python train.py --n_layer=9 --d_model=224 --n_head=4 --n_kv_head=1 --head_dim=64 --d_mlp=896 --vocab_size=8192 --activation="gelu" --norm="layernorm" --norm_place="pre" --norm_eps=1e-06 --positions="rope" --rope_base=10000.0 --rope_fraction=0.5 --qk_norm=false --attn_scale=0.125 --bias="none" --tie_embeddings=true --parallel_block=true --init="normal" --init_std_qkv=0.0312 --init_std_o=0.0 --init_std_up=0.0312 --init_std_down=0.0 --optimizer="soap_variant" --lr=0.00274 --beta1=0.95 --beta2=0.99 --weight_decay=0.14 --lr_head=0.00687 --grad_clip=1.0 --warmup_steps=200 --schedule="wsd" --decay_fraction=0.631 --decay_shape="linear" --final_lr_fraction=0.1 --batch_tokens=32768 --seq_len=512 --doc_mask=true --z_loss=0.0001 --train_tokens=134600000 --steps=4108 --dataset="wikipedia_en"
Each number is 50 + 15 x the weight over its row's rms, rounded and kept within 0 to 99. Layers, rows and columns count from 0. The size before them is the row's rms in percent of the matrix's.

# layer 2 MLP down (transposed), 896x224, rms 0.0963, rows 645-676, columns 112-223
107:48 40 44 39 55 40 55 63 71 49 61 53 59 47 36 56 37 35 73 75 58 59 75 50 65 54 51 40 27 46 42 52 55 65 70 63 51 41 66 33 46 51 52 40 53 63 17 38 56 65 43 36 56 28 46 81 74 57 44 75 23 72 34 52 60 67 80 40 54 65 31 50 62 80 59 50 65 63 46 46 51 43 51 39 51 68 42 48 52 32 32 69 49 48 49 58 48 22 62 82 50 58 57 49 60 42 53 74 70 83 30 54
092:66 61 47 63 39 46 68 47 67 59 47 65 55 16 53 51 56 61 47 52 54 29 61 78 95 45 35 11 39 37 71 54 54 61 35 16 79 54 75 73 27 60 50 75 44 56 43 63 34 65 45 14 57 57 55 58 58 40 46 48 82 58 53 61 58 34 33 48 44 61 58 60 38 44 37 58 62 45 66 24 72 36 40 42 43 54 32 51 51 46 50 50 64 15 43 28 58 52 52 59 60 41 30 33 34 69 29 36 46 29 52 26
092:58 37 19 41 38 43 36 71 44 46 87 40 48 33 43 33 56 45 54 78 66 29 73 49 48 53 51 56 48 28 31 73 71 71 49 48 51 61 52 56 66 57 42 30 69 38 33 59 33 39 29 24 60 64 53 58 40 89 45 89 56 58 72 49 38 47 42 66 31 49 65 36 34 39 43 53 50 43 70 78 51 63 42 64 66 40 60 62 47 62 47 73 57 26 44 35 75 59 52 53 63 61 54 24 44 33 25 47 57 52 51 35
087:33 47 30 55 69 68 63 59 53 54 69 30 58 45 54 43 44 65 35 69 26 20 63 52 70 57 33 49 49 66 47 54 34 62 74 22 72 43 63 47 43 33 59 45 54 57 31 40 34 48 21 34 52 68 45 22 58 42 13 25 39 28 48 41 70 73 37 48 55 38 55 67 21 40 43 29 50 81 61 36 57 40 29 46 60 47 69 55 75 32 50 45 69 38 39 31 59 48 71 49 62 67 60 41 77 50 27 71 47 64 53 68
104:38 42 45 25 50 52 40 45 26 70 56 68 44 44 71 62 43 54 51 58 42 46 47 60 28 66 49 44 57 62 30 22 72 49 38 36 27 70 71 53 27 27 37 33 43 77 69 51 56 59 28 28 62 36 56 41 11 67 57 84 40 47 59 41 42 59 52 74 65 53 44 45 45 51 78 51 64 51 62 56 68 51 49 65 93 18 39 55 39 44 59 62 51 44 60 62 63 74 49 49 19 65 91 82 28 63 46 48 80 31 59 46
094:43 49 54 27 57 47 46 62 61 63 47 56 41 31 65 85 16 40 62 31 43 72 51 40 48 68 22 37 30 41 38 42 71 69 52 60 26 24 34 47 47 52 78 47 62 38 50 53 35 37 74 64 62 56 45 51 65 40 47 68 41 53 79 66 48 44 42 53 71 27 43 56 32 30 32 63 66 70 54 63 84 55 46 64 05 56 45 66 59 30 58 65 58 71 27 43 53 44 46 51 70 19 35 39 48 35 37 89 38 46 35 54
098:46 59 46 48 12 80 41 36 37 18 74 70 50 44 33 31 68 61 34 67 47 37 50 39 55 43 53 60 65 38 41 56 44 52 62 10 45 70 55 59 64 50 48 40 34 62 69 67 82 45 57 46 71 52 59 33 58 54 60 49 69 31 57 68 45 22 22 50 39 40 63 40 81 67 85 67 52 38 73 61 67 48 51 71 60 41 39 42 73 43 21 31 67 65 24 59 53 43 61 39 51 78 32 31 26 45 46 48 43 65 44 52
091:76 62 16 48 38 48 55 46 49 72 48 63 25 33 37 05 80 38 49 70 29 64 77 40 59 68 31 70 21 31 74 46 55 49 50 38 42 12 47 40 67 68 69 39 62 52 48 47 61 63 50 30 53 56 47 74 63 28 30 65 68 45 73 55 38 50 36 36 43 30 71 40 77 51 52 44 60 33 61 58 62 50 57 57 28 56 66 61 68 62 81 66 48 33 28 67 56 75 55 54 44 75 50 54 30 38 48 50 56 36 16 71
115:28 47 51 46 20 43 60 58 53 29 62 28 20 36 76 44 59 47 38 49 44 34 51 48 39 29 39 51 53 39 23 55 81 62 48 41 45 54 79 53 58 59 51 66 60 51 41 60 68 50 74 51 30 57 41 71 33 22 54 83 45 54 34 31 99 73 36 21 37 62 52 08 54 83 33 81 45 49 55 57 45 50 10 27 61 48 53 45 54 45 57 48 32 46 70 40 63 67 43 31 41 56 76 41 69 46 77 48 39 36 51 39
102:32 53 73 58 60 60 39 47 25 45 45 32 56 57 47 60 55 18 53 62 39 55 36 66 34 49 54 39 62 56 78 63 33 45 76 87 92 62 65 48 54 36 67 86 59 47 74 39 64 19 52 54 93 60 48 54 43 62 59 51 48 50 22 39 40 43 57 12 59 65 69 25 44 64 44 87 42 52 53 59 87 23 66 56 51 51 61 46 52 40 48 46 22 84 29 65 50 74 44 50 53 54 55 24 60 24 31 52 33 47 47 47
100:56 51 51 53 52 59 73 77 45 34 28 61 74 54 25 54 38 41 53 53 61 82 56 44 60 65 55 25 59 41 72 76 56 26 46 49 75 64 54 46 52 71 61 49 28 64 99 18 19 49 53 53 37 36 68 43 53 25 58 50 69 70 45 85 42 35 28 35 34 30 66 63 48 46 35 20 36 40 30 42 38 48 44 30 53 50 25 58 62 47 61 42 73 64 72 50 48 45 47 60 52 63 27 21 57 53 27 47 54 42 49 62
100:36 48 67 41 59 36 49 82 47 47 54 51 51 49 66 34 48 42 51 37 17 27 38 67 19 50 52 49 59 33 51 44 38 91 52 54 22 60 48 68 81 44 63 68 48 49 38 37 78 53 54 53 64 60 47 29 20 58 79 20 49 50 49 68 61 55 38 76 37 49 51 41 79 33 33 53 25 69 62 64 61 29 58 24 57 71 38 57 83 36 48 32 57 33 28 41 49 60 31 30 55 40 49 49 42 48 35 68 36 59 68 60
111:50 41 56 37 65 31 44 71 39 29 34 71 47 54 18 49 35 38 65 43 56 42 62 38 59 36 68 70 73 70 42 36 39 52 28 72 46 43 51 49 55 55 41 52 36 61 48 44 23 51 37 23 63 53 55 60 43 38 55 32 48 28 55 44 52 63 67 59 35 57 44 37 50 46 64 29 43 58 67 73 48 63 55 52 70 55 64 26 93 47 49 57 43 26 54 50 78 58 41 32 47 74 59 08 74 64 56 52 71 28 31 51
112:40 48 60 35 61 57 45 43 50 81 62 56 11 52 52 44 45 37 62 61 71 22 56 60 32 51 51 45 66 16 44 32 46 39 34 65 63 07 37 55 54 20 51 51 28 32 58 40 49 40 64 47 46 63 54 69 63 36 22 44 27 53 54 64 48 51 54 42 75 82 54 53 27 72 68 60 71 68 47 77 50 18 74 65 34 66 32 44 78 58 65 48 55 51 62 39 45 59 64 35 43 72 59 18 55 87 48 55 75 49 83 20
094:38 32 60 31 66 45 58 41 63 38 38 56 57 58 30 25 55 20 47 55 39 12 56 73 44 53 54 50 78 47 44 40 43 54 38 34 22 54 45 44 47 46 28 53 48 64 42 52 55 52 58 35 45 46 53 62 55 84 54 54 57 66 68 31 61 39 69 61 61 26 52 43 44 77 57 80 48 36 17 69 37 57 59 54 70 38 62 46 51 40 50 74 53 52 65 40 56 31 55 37 57 60 46 60 39 36 20 70 26 41 47 74
103:40 66 47 19 38 61 52 49 35 53 57 78 40 29 32 44 33 66 71 40 72 61 45 74 37 49 39 58 37 56 42 47 70 48 59 84 85 50 48 34 51 57 61 31 58 51 46 50 57 31 52 46 59 48 40 64 41 49 77 39 26 46 58 54 43 42 58 33 78 57 32 57 61 80 70 31 51 58 44 79 36 50 41 66 45 35 65 50 37 34 53 64 50 84 58 54 46 41 43 44 65 35 39 40 49 46 14 30 36 54 53 36
098:43 46 43 55 59 12 25 42 39 58 43 46 55 43 34 55 63 55 51 33 54 46 54 64 43 17 48 59 38 69 54 82 63 49 74 36 73 32 14 45 69 49 24 45 44 52 27 10 48 92 58 42 35 48 38 25 55 62 41 45 49 69 26 44 77 84 52 84 42 62 70 50 60 32 25 43 57 46 43 27 32 64 75 48 33 47 68 52 41 46 37 54 59 48 40 66 61 62 44 61 54 67 47 12 62 59 64 74 52 45 62 49
110:54 54 66 31 23 24 42 48 75 70 37 38 50 17 45 37 59 73 44 56 63 50 45 49 63 46 65 82 69 54 61 28 58 69 24 58 34 54 88 59 61 41 71 43 70 28 30 65 44 47 32 55 45 75 58 42 52 54 55 68 36 62 59 41 61 68 29 38 22 30 48 56 52 53 30 68 47 51 48 78 56 47 45 50 67 36 68 59 51 51 61 42 42 50 40 39 43 59 62 98 55 49 75 34 36 67 36 61 83 49 65 46
106:45 48 41 43 46 39 80 34 64 61 83 49 46 59 42 49 67 52 47 60 29 31 68 42 29 45 60 67 64 46 62 52 37 59 13 42 38 78 49 69 38 69 55 47 40 36 70 64 51 40 46 45 45 30 47 56 59 38 52 49 58 53 71 95 57 68 63 30 40 44 58 34 57 81 25 93 43 71 48 80 58 43 39 32 50 54 54 44 59 30 82 30 56 49 48 62 22 47 45 74 43 50 25 35 39 42 48 40 64 59 49 74
100:76 54 21 46 19 34 53 81 55 42 49 52 51 68 37 37 34 49 29 41 29 71 62 45 50 43 57 45 54 44 68 23 35 42 41 25 48 57 59 36 37 36 41 31 63 41 51 60 56 79 47 47 41 44 25 55 43 66 54 32 54 95 47 79 28 65 43 46 39 88 33 72 75 55 49 39 46 69 79 58 44 59 49 40 67 56 37 59 63 59 54 54 66 58 65 43 47 63 34 64 33 39 40 65 50 48 46 62 53 73 65 29
103:38 60 61 79 54 77 61 46 33 38 49 26 86 43 35 29 68 25 25 57 48 55 56 53 48 57 74 46 54 80 62 28 51 44 61 72 43 40 52 42 45 53 44 65 47 35 37 87 34 54 29 32 47 35 37 44 31 48 44 54 37 50 52 65 49 33 29 57 56 72 59 69 76 48 50 28 28 34 58 36 71 31 54 67 36 51 55 56 58 63 55 53 56 66 58 31 66 50 42 28 39 39 70 64 20 78 70 61 57 77 17 56
099:50 68 65 53 38 57 62 39 68 39 74 37 21 27 33 38 56 26 77 44 83 71 63 78 77 43 65 78 78 52 66 35 49 57 57 57 80 48 57 52 39 51 47 53 37 34 56 38 69 24 70 33 57 65 42 54 25 74 47 50 18 40 42 68 43 77 51 54 43 28 41 47 69 39 63 76 45 59 53 41 64 66 64 45 52 81 67 43 41 29 57 43 68 40 36 30 29 66 36 47 49 41 46 57 66 64 67 40 66 39 55 60
102:28 38 80 70 75 41 58 05 68 66 40 42 67 50 58 20 48 36 44 49 54 70 39 44 58 28 52 58 39 72 44 43 40 66 40 36 69 48 57 47 50 57 38 49 50 64 46 58 72 35 35 47 50 43 67 51 68 49 44 52 54 49 54 93 52 44 34 44 52 32 65 56 29 80 48 63 29 50 39 54 49 56 62 62 43 65 42 41 63 33 48 60 76 49 60 43 33 57 45 39 28 47 37 41 65 65 68 70 70 80 70 41
100:66 42 54 43 45 30 67 63 90 48 34 42 38 46 53 62 34 49 52 64 53 58 69 57 48 59 46 47 50 55 50 48 78 74 35 62 18 50 55 65 47 62 50 35 53 37 53 79 72 53 54 89 75 53 51 34 64 37 66 48 21 33 64 76 42 67 63 34 71 37 54 39 50 70 19 68 28 58 49 42 33 49 48 75 32 53 58 63 38 52 47 52 22 59 26 42 56 76 63 29 50 49 26 73 49 31 66 21 27 53 50 58
104:58 66 72 32 47 51 55 62 17 43 41 52 54 39 62 54 38 67 60 41 50 50 50 50 34 45 71 86 53 37 57 57 39 67 45 30 47 62 58 55 35 51 38 54 68 70 39 63 58 35 33 44 39 46 57 23 16 81 46 43 34 59 03 46 49 79 27 50 72 70 55 70 60 53 60 63 68 73 33 62 30 47 31 75 43 42 36 45 46 36 61 41 65 58 45 47 73 38 35 46 21 69 53 47 54 57 44 99 24 52 43 55
103:39 61 37 79 57 60 55 52 21 35 62 52 34 24 50 85 44 52 55 63 42 42 48 65 56 42 72 61 35 40 58 59 30 55 53 31 44 64 21 67 23 56 49 58 34 86 16 34 62 68 67 43 93 53 64 46 63 62 41 51 39 60 43 59 38 36 58 50 65 61 33 64 40 67 60 31 90 43 44 49 54 43 63 47 40 37 47 38 64 23 62 20 46 57 42 45 82 43 77 30 72 30 27 54 45 48 42 33 43 58 48 51
093:76 46 60 30 61 41 57 43 66 13 51 32 56 40 87 69 54 66 54 60 44 40 38 35 81 43 62 47 18 36 51 35 40 52 57 90 76 64 36 52 45 54 46 35 56 45 36 80 33 50 60 50 22 59 50 68 37 70 49 68 63 80 50 57 69 51 56 60 61 27 63 69 44 35 15 65 45 56 47 50 55 42 67 28 62 37 59 66 42 53 62 42 60 55 57 39 66 55 64 57 46 48 64 62 43 46 57 53 50 70 41 45
098:53 47 33 30 65 59 41 53 53 27 60 54 57 42 60 48 26 49 63 49 35 48 48 44 25 43 75 34 29 56 35 71 42 54 42 36 44 51 74 66 61 71 56 28 74 38 20 52 29 44 44 56 36 42 47 53 61 22 37 40 17 54 61 48 57 31 37 67 45 64 66 50 64 58 64 04 42 61 50 57 28 37 62 43 48 11 51 35 49 49 62 38 53 25 50 33 66 61 39 81 26 46 45 85 38 55 31 69 58 56 73 44
099:31 42 19 50 65 51 47 69 60 47 58 88 51 68 37 70 42 37 61 43 56 58 40 57 34 57 61 55 80 52 49 66 39 54 28 34 50 69 46 66 67 44 55 39 52 57 65 59 79 50 67 33 53 56 56 71 34 25 60 50 48 53 59 51 51 57 38 41 71 19 32 60 37 55 59 37 56 69 56 36 28 50 61 41 50 39 31 51 73 48 64 52 31 53 52 43 44 43 44 42 47 37 38 59 41 25 54 45 42 46 54 48
103:39 47 34 64 19 68 58 31 19 93 66 40 24 56 60 63 55 54 35 51 52 34 42 53 15 68 64 71 68 54 48 44 61 58 58 52 48 47 56 50 56 65 55 56 65 36 55 51 33 36 39 65 63 33 47 56 47 75 34 67 26 60 46 35 64 32 43 49 52 49 35 45 15 65 39 38 33 49 62 38 35 41 66 80 56 36 42 62 73 42 42 57 33 49 62 55 79 26 56 31 41 56 67 37 56 27 50 16 70 57 69 49
111:71 63 66 34 52 60 70 50 51 47 63 50 14 55 44 54 37 61 45 56 33 47 52 61 53 25 35 37 37 56 37 35 77 52 57 44 53 62 49 52 52 28 53 58 33 66 53 36 54 44 66 55 59 40 61 60 51 45 71 19 50 63 52 18 64 62 64 42 43 47 34 58 74 36 55 67 38 39 76 50 67 50 45 36 47 78 14 42 69 39 51 67 39 37 46 53 47 55 50 48 44 63 54 67 70 36 56 42 36 33 51 48
106:68 69 34 53 47 58 35 55 55 53 74 74 61 67 61 46 42 61 68 24 45 24 41 24 85 28 54 50 34 24 34 52 41 49 55 70 34 41 53 47 07 52 45 67 24 40 53 65 56 48 68 69 62 67 59 64 60 57 39 42 46 73 65 66 57 82 65 38 63 80 46 42 46 59 45 63 23 32 20 21 70 30 79 61 58 60 45 56 52 55 57 48 27 73 29 63 66 46 36 43 56 11 31 43 48 54 51 56 40 69 52 64
# layer 2 MLP up, 896x224, rms 0.11, rows 646-676, columns 112-223
096:45 39 49 38 43 30 42 68 52 47 55 57 76 29 60 47 35 34 54 53 56 50 34 71 37 55 45 51 56 39 45 28 43 81 53 72 56 60 18 45 57 34 69 51 58 42 19 37 35 16 29 75 50 49 54 55 33 69 79 47 50 45 42 48 62 52 33 60 57 58 31 17 78 31 79 68 56 65 40 76 49 50 44 47 62 51 62 71 57 54 42 69 40 86 60 54 56 37 49 34 55 59 73 69 36 48 36 53 38 46 42 52
096:54 57 82 16 77 38 52 62 32 69 40 41 71 65 60 31 49 69 47 24 47 39 15 46 73 49 62 29 38 53 43 55 31 70 53 52 50 50 47 46 50 27 58 54 25 47 62 61 31 35 38 60 44 62 28 52 77 84 55 38 23 67 32 62 35 50 48 41 62 49 45 40 52 27 44 44 49 40 33 27 52 34 58 29 60 24 51 43 35 41 37 26 68 62 66 70 44 57 42 44 64 57 45 66 34 28 38 54 45 26 79 63
096:45 22 56 28 48 84 40 55 40 35 32 23 53 35 35 51 59 31 31 32 65 67 59 60 20 52 41 34 50 57 49 70 45 34 39 30 51 36 46 38 43 52 45 27 48 43 35 49 53 60 57 44 52 29 56 62 74 60 55 43 57 62 45 61 61 40 71 81 34 46 48 34 64 42 58 63 33 66 59 84 47 68 75 47 52 65 49 46 56 35 49 33 53 11 64 31 18 39 52 67 44 45 54 22 39 37 42 67 36 64 50 79
097:70 64 34 51 49 67 63 71 48 49 36 59 55 60 29 62 30 47 59 67 47 73 57 61 68 37 44 68 50 64 52 53 24 74 39 41 51 59 51 61 73 62 84 25 54 55 55 67 75 41 76 46 40 51 28 50 56 50 49 40 34 68 58 41 46 54 40 26 46 47 42 81 45 51 53 56 21 40 59 34 49 52 43 44 54 45 49 55 45 62 57 73 33 55 39 25 59 39 48 31 39 85 39 38 65 37 23 37 32 50 40 44
092:64 42 27 53 54 41 66 55 43 54 11 64 65 50 74 85 53 67 48 59 56 57 59 54 30 44 32 44 62 58 73 82 39 35 33 36 44 47 56 81 61 75 48 39 60 42 40 43 44 69 69 51 51 45 68 35 28 32 29 48 67 48 50 52 42 78 49 64 44 24 52 49 55 58 49 51 50 52 34 39 46 46 57 69 15 58 56 46 21 38 22 47 58 49 66 36 75 84 47 53 67 57 11 53 51 56 39 44 61 42 53 79
097:28 63 60 22 68 60 37 38 44 64 47 52 60 59 65 55 79 35 31 38 33 53 63 49 41 66 56 28 75 43 47 40 46 63 51 65 41 56 47 52 58 52 56 37 58 36 58 65 78 66 36 34 46 39 46 76 56 47 52 38 53 62 36 45 59 41 28 59 22 68 68 47 44 66 35 58 68 61 54 84 09 57 46 13 60 46 48 21 39 55 43 48 32 65 67 57 63 38 43 54 39 58 38 75 35 53 44 43 53 41 21 53
096:59 09 36 46 50 35 42 37 46 55 49 37 66 56 68 51 13 39 36 17 51 50 52 47 64 71 41 71 45 47 30 32 54 50 81 49 68 29 37 58 49 56 62 66 49 78 56 46 62 29 70 48 58 47 17 54 56 57 57 67 73 49 44 46 49 37 76 49 41 54 51 51 17 38 51 50 47 26 64 34 57 18 43 42 39 47 38 61 45 88 54 58 34 65 58 78 54 46 42 61 51 55 69 65 14 57 44 73 57 57 75 71
111:50 63 58 48 51 62 62 35 22 43 20 46 17 56 20 52 64 58 51 38 47 32 62 52 38 58 83 63 49 34 61 48 76 38 58 31 34 50 53 76 45 41 28 50 57 59 59 30 69 63 65 56 39 47 66 35 45 51 61 58 58 38 60 48 60 61 50 55 44 54 76 35 63 72 50 27 46 47 29 63 33 23 43 75 72 52 51 33 30 31 42 30 83 79 28 62 43 81 48 42 58 55 31 59 57 44 53 37 52 64 63 81
100:41 61 71 58 30 68 40 53 54 68 69 72 46 47 73 48 42 36 56 61 49 31 30 22 83 53 49 28 65 66 41 52 53 38 27 77 41 58 49 64 60 31 37 60 91 31 65 43 43 50 39 24 27 70 26 39 60 45 39 63 62 32 62 38 69 46 52 55 49 48 63 41 48 49 51 42 71 33 70 44 56 60 40 66 32 46 66 46 50 71 54 86 34 60 58 15 58 34 47 17 40 52 85 52 44 47 52 70 77 48 71 76
095:39 33 51 37 52 52 26 37 83 32 77 39 36 62 57 50 50 42 67 59 31 62 41 54 42 45 74 71 35 61 30 43 75 37 60 53 51 50 57 40 71 28 46 55 54 66 36 42 73 88 41 22 72 50 62 44 46 62 37 48 43 53 66 39 06 39 71 79 71 51 49 53 41 77 42 45 59 44 51 64 47 57 27 48 29 74 78 39 46 52 69 44 41 33 41 27 55 49 38 59 49 48 47 43 30 52 92 55 50 46 48 18
106:73 32 31 71 60 36 33 27 68 59 39 70 46 50 27 50 38 47 37 39 67 45 62 39 66 77 41 45 36 78 61 62 71 30 52 73 78 66 49 48 70 39 68 53 53 46 74 58 19 55 40 27 38 44 11 39 33 51 29 42 52 52 32 56 54 45 65 25 66 50 33 57 44 35 49 61 57 63 61 41 59 51 49 57 79 48 59 57 57 35 63 49 41 61 49 38 59 56 49 36 57 58 62 21 58 49 69 58 40 68 60 62
105:52 54 40 57 46 40 63 57 50 40 57 57 51 51 49 51 19 54 31 51 37 54 72 14 54 63 60 66 55 59 49 68 30 62 70 39 59 48 22 70 33 07 56 50 54 71 38 66 56 46 47 28 45 36 50 56 51 45 64 64 52 45 61 21 59 42 56 55 46 27 49 72 52 51 66 66 31 50 59 59 32 95 54 46 79 46 66 45 38 42 39 46 36 46 42 34 39 64 44 36 16 27 43 48 54 55 61 53 57 39 52 53
109:46 38 68 50 54 85 57 76 87 41 71 43 59 67 79 50 50 45 57 57 69 48 57 52 34 67 51 74 18 34 52 47 34 44 64 78 85 37 56 82 35 46 47 45 44 43 56 62 63 57 31 68 36 50 67 47 36 48 27 36 45 42 63 44 26 70 47 46 30 00 53 43 42 49 43 59 68 61 72 60 61 38 70 34 43 79 51 45 76 87 46 79 57 52 54 64 77 38 50 32 67 53 56 56 62 66 49 52 74 40 34 38
099:50 72 62 79 31 64 35 60 49 40 54 36 43 56 41 45 33 40 30 52 71 65 49 42 75 79 33 37 52 63 82 25 66 47 66 47 56 64 44 29 17 54 16 59 26 34 65 64 36 47 26 73 54 74 64 52 25 75 64 77 75 48 39 60 60 42 60 59 25 20 50 53 66 56 55 73 50 54 79 55 53 52 41 46 67 53 45 61 57 67 65 23 61 60 27 29 45 50 42 42 36 42 73 73 70 39 55 26 60 50 32 61
102:57 40 48 68 30 54 63 68 25 56 38 22 61 38 46 68 27 79 61 50 61 51 39 48 31 49 44 26 40 27 74 54 28 51 77 29 47 63 51 48 59 60 39 23 50 43 85 40 49 75 44 54 47 75 37 39 39 40 73 45 45 49 47 45 74 33 46 22 23 68 48 60 62 44 74 45 64 29 43 44 68 28 70 57 35 57 31 82 64 40 36 46 41 53 46 54 57 49 44 66 62 75 42 79 56 58 41 36 57 39 28 63
103:54 46 37 59 58 42 60 25 99 53 56 51 70 39 52 37 33 64 28 42 61 54 32 53 50 33 55 31 49 55 53 64 59 35 37 51 56 60 39 52 41 37 40 50 55 40 68 63 47 42 58 63 57 47 65 40 73 58 77 43 36 31 32 56 40 43 63 26 51 30 48 53 30 43 79 54 27 67 71 56 63 43 20 43 82 45 34 53 44 44 51 42 24 49 63 43 53 42 64 54 28 36 57 42 63 50 60 58 58 59 49 60
101:36 83 57 71 57 41 47 90 52 64 17 64 47 57 55 58 59 53 67 44 51 59 50 81 51 17 58 71 37 76 65 32 55 41 54 60 48 35 74 60 48 43 73 60 46 37 34 58 58 55 56 99 51 44 70 64 68 51 32 40 50 54 21 42 23 33 49 53 31 50 44 39 57 50 62 45 30 47 38 61 46 48 40 46 56 46 41 37 30 73 61 50 26 39 43 44 25 29 71 47 70 70 41 65 34 73 54 57 64 45 59 79
106:47 48 40 67 63 53 56 61 48 73 45 54 90 78 63 43 43 55 55 48 24 58 41 30 21 45 51 15 57 67 42 40 46 49 59 50 50 47 65 56 64 59 74 67 43 67 47 70 27 51 35 36 52 25 19 44 47 26 52 05 69 46 47 54 43 43 55 46 44 76 47 46 33 54 43 22 59 63 65 44 33 30 38 34 56 66 38 55 88 45 47 34 61 52 44 17 60 64 34 40 61 75 53 30 48 37 53 56 62 52 64 30
093:57 20 56 48 81 64 48 65 65 29 46 33 78 11 42 30 35 55 28 41 59 42 36 37 55 49 60 39 64 57 72 48 60 57 48 48 50 56 66 65 63 59 62 65 66 41 61 51 53 36 66 19 56 71 70 33 44 54 56 53 47 47 62 65 69 57 42 64 54 47 57 29 68 43 41 52 44 49 33 24 71 37 52 49 54 54 31 14 48 27 49 57 39 42 63 48 46 72 48 42 45 66 54 63 29 48 47 70 39 66 44 53
096:22 63 40 26 50 64 52 57 43 78 52 46 32 60 26 65 34 50 22 48 63 55 75 50 40 43 44 53 47 45 23 31 56 68 35 47 26 79 56 69 43 57 49 25 40 99 54 59 23 74 46 52 22 37 55 21 52 24 50 51 71 62 75 50 45 64 69 52 41 52 60 49 37 51 44 54 58 66 59 54 46 31 59 53 53 50 50 70 34 39 55 75 45 43 73 20 66 55 35 41 46 52 61 77 29 56 45 71 75 54 55 57
102:55 43 63 33 50 53 19 49 47 75 33 74 49 37 64 35 31 60 51 64 49 46 48 51 57 60 56 27 49 44 38 70 44 48 41 59 59 59 44 45 54 14 35 38 60 71 73 69 47 28 32 80 45 47 55 53 46 31 42 18 85 29 62 44 35 60 45 43 46 65 63 70 39 85 46 29 43 33 41 41 62 40 65 45 59 46 28 47 27 50 58 66 48 52 48 46 51 49 39 82 40 59 57 80 41 34 55 43 56 48 88 54
099:86 80 26 54 77 62 52 48 25 63 46 38 65 45 44 47 48 67 63 61 48 34 57 36 55 48 60 47 49 15 41 72 89 43 51 53 52 61 12 59 53 40 74 53 81 81 37 56 60 68 55 57 51 11 40 64 73 70 57 54 59 49 29 57 44 45 74 71 17 61 54 43 32 53 50 48 34 33 70 45 54 43 70 41 56 28 65 56 50 50 41 32 73 59 60 48 53 47 46 60 63 36 47 52 54 63 23 64 40 57 26 41
098:56 82 60 33 52 39 52 43 25 53 70 51 64 52 48 33 32 42 56 28 62 58 57 57 72 56 67 50 66 40 59 61 71 27 51 46 75 48 34 14 67 33 67 55 41 56 48 50 36 40 51 67 37 68 68 68 57 42 68 54 47 43 35 54 51 69 50 53 74 47 44 61 70 39 63 61 56 35 43 44 47 53 59 24 37 09 29 46 61 85 61 40 48 45 60 44 06 35 37 54 08 69 93 55 38 36 68 61 40 35 54 44
097:41 67 47 55 43 55 39 77 42 34 69 28 60 37 68 40 95 52 40 50 60 38 49 62 50 42 45 69 71 64 64 42 56 39 56 12 68 51 56 40 53 61 54 35 56 55 63 58 43 39 47 51 59 75 52 47 57 59 64 60 83 36 55 51 52 77 70 40 64 72 69 61 76 49 37 71 27 64 45 56 61 54 59 56 45 36 28 43 21 22 59 61 58 13 43 48 47 52 32 52 45 32 46 58 78 58 50 71 33 47 41 64
103:75 30 32 29 31 23 54 40 60 39 53 53 52 48 58 54 45 27 43 41 49 47 51 43 29 15 75 64 68 83 33 77 64 51 65 47 66 39 45 53 52 28 25 42 49 50 50 70 65 36 33 70 48 58 45 59 66 50 25 60 40 58 05 40 45 52 40 52 56 31 52 64 59 37 49 70 14 51 55 54 43 38 52 49 45 47 53 51 67 40 43 66 66 44 37 41 47 59 61 34 30 61 88 53 59 34 33 25 70 38 61 29
091:63 64 57 42 49 60 60 29 40 61 56 15 50 39 50 56 43 37 26 40 26 52 71 62 34 43 55 71 70 58 46 47 38 54 63 37 12 25 50 18 59 50 61 75 50 31 41 56 60 70 31 28 55 24 49 60 64 67 49 75 29 57 77 53 54 52 47 55 24 42 28 49 67 51 72 40 40 43 66 42 36 26 70 42 41 59 29 66 34 50 42 76 44 50 64 56 26 53 53 45 45 44 58 41 68 53 44 54 75 45 67 29
096:18 48 75 55 56 52 46 57 32 36 55 65 75 50 40 42 22 46 50 35 78 20 39 09 46 69 64 49 48 64 66 56 81 69 40 29 56 31 54 54 22 53 54 43 66 33 69 46 27 77 46 49 38 33 43 48 29 60 36 47 53 77 67 24 46 63 52 43 67 42 33 65 43 36 42 50 68 60 60 33 62 38 47 56 73 55 62 40 62 48 44 42 69 81 61 53 30 41 68 36 12 67 19 74 47 70 59 37 42 28 64 57
101:53 63 38 43 52 56 63 44 24 59 05 55 68 37 59 66 39 57 53 71 62 47 52 95 61 55 59 74 37 44 37 61 51 44 49 56 60 32 65 50 69 55 45 41 47 46 61 53 18 42 60 24 67 37 44 54 57 25 54 56 54 48 48 36 32 55 57 73 57 78 48 53 39 74 46 56 31 27 18 42 65 16 67 35 64 51 50 35 58 57 65 69 66 51 44 47 61 68 55 55 55 35 63 49 49 58 41 83 45 57 46 54
091:19 44 57 56 73 55 57 40 70 45 56 27 40 54 55 15 56 60 38 35 62 35 48 30 29 48 51 45 53 62 85 49 49 73 62 56 70 30 09 34 45 14 46 40 48 84 40 77 56 61 75 27 39 36 50 36 76 54 48 64 46 62 59 29 54 55 41 61 45 29 13 37 40 56 69 52 45 33 54 48 22 33 47 46 49 49 40 53 38 48 40 21 51 60 78 36 32 56 42 54 22 59 31 74 41 54 46 82 59 37 64 39
103:53 62 49 59 54 63 60 53 53 67 35 53 76 50 58 44 58 65 13 47 65 52 20 74 53 59 04 41 45 35 71 40 31 42 41 45 39 64 59 53 45 43 73 57 51 57 35 60 73 45 63 44 52 35 61 34 22 54 35 68 14 77 37 42 40 47 58 34 49 48 64 60 66 31 58 31 49 59 73 50 51 57 65 32 50 78 44 68 41 28 59 64 40 57 38 56 43 68 60 40 36 56 54 32 60 48 76 52 58 46 56 79
102:76 62 51 28 50 56 85 52 60 25 22 28 41 42 66 39 59 43 47 33 83 52 29 58 41 41 63 62 16 44 59 46 40 27 32 53 43 50 31 41 55 53 64 44 58 38 60 30 63 31 70 54 30 44 69 48 65 43 37 51 76 40 42 55 68 53 47 57 44 46 38 54 49 58 57 43 27 23 48 36 55 59 27 23 72 56 34 47 51 61 55 51 47 39 43 56 45 59 53 40 57 44 54 66 52 54 28 53 66 00 55 60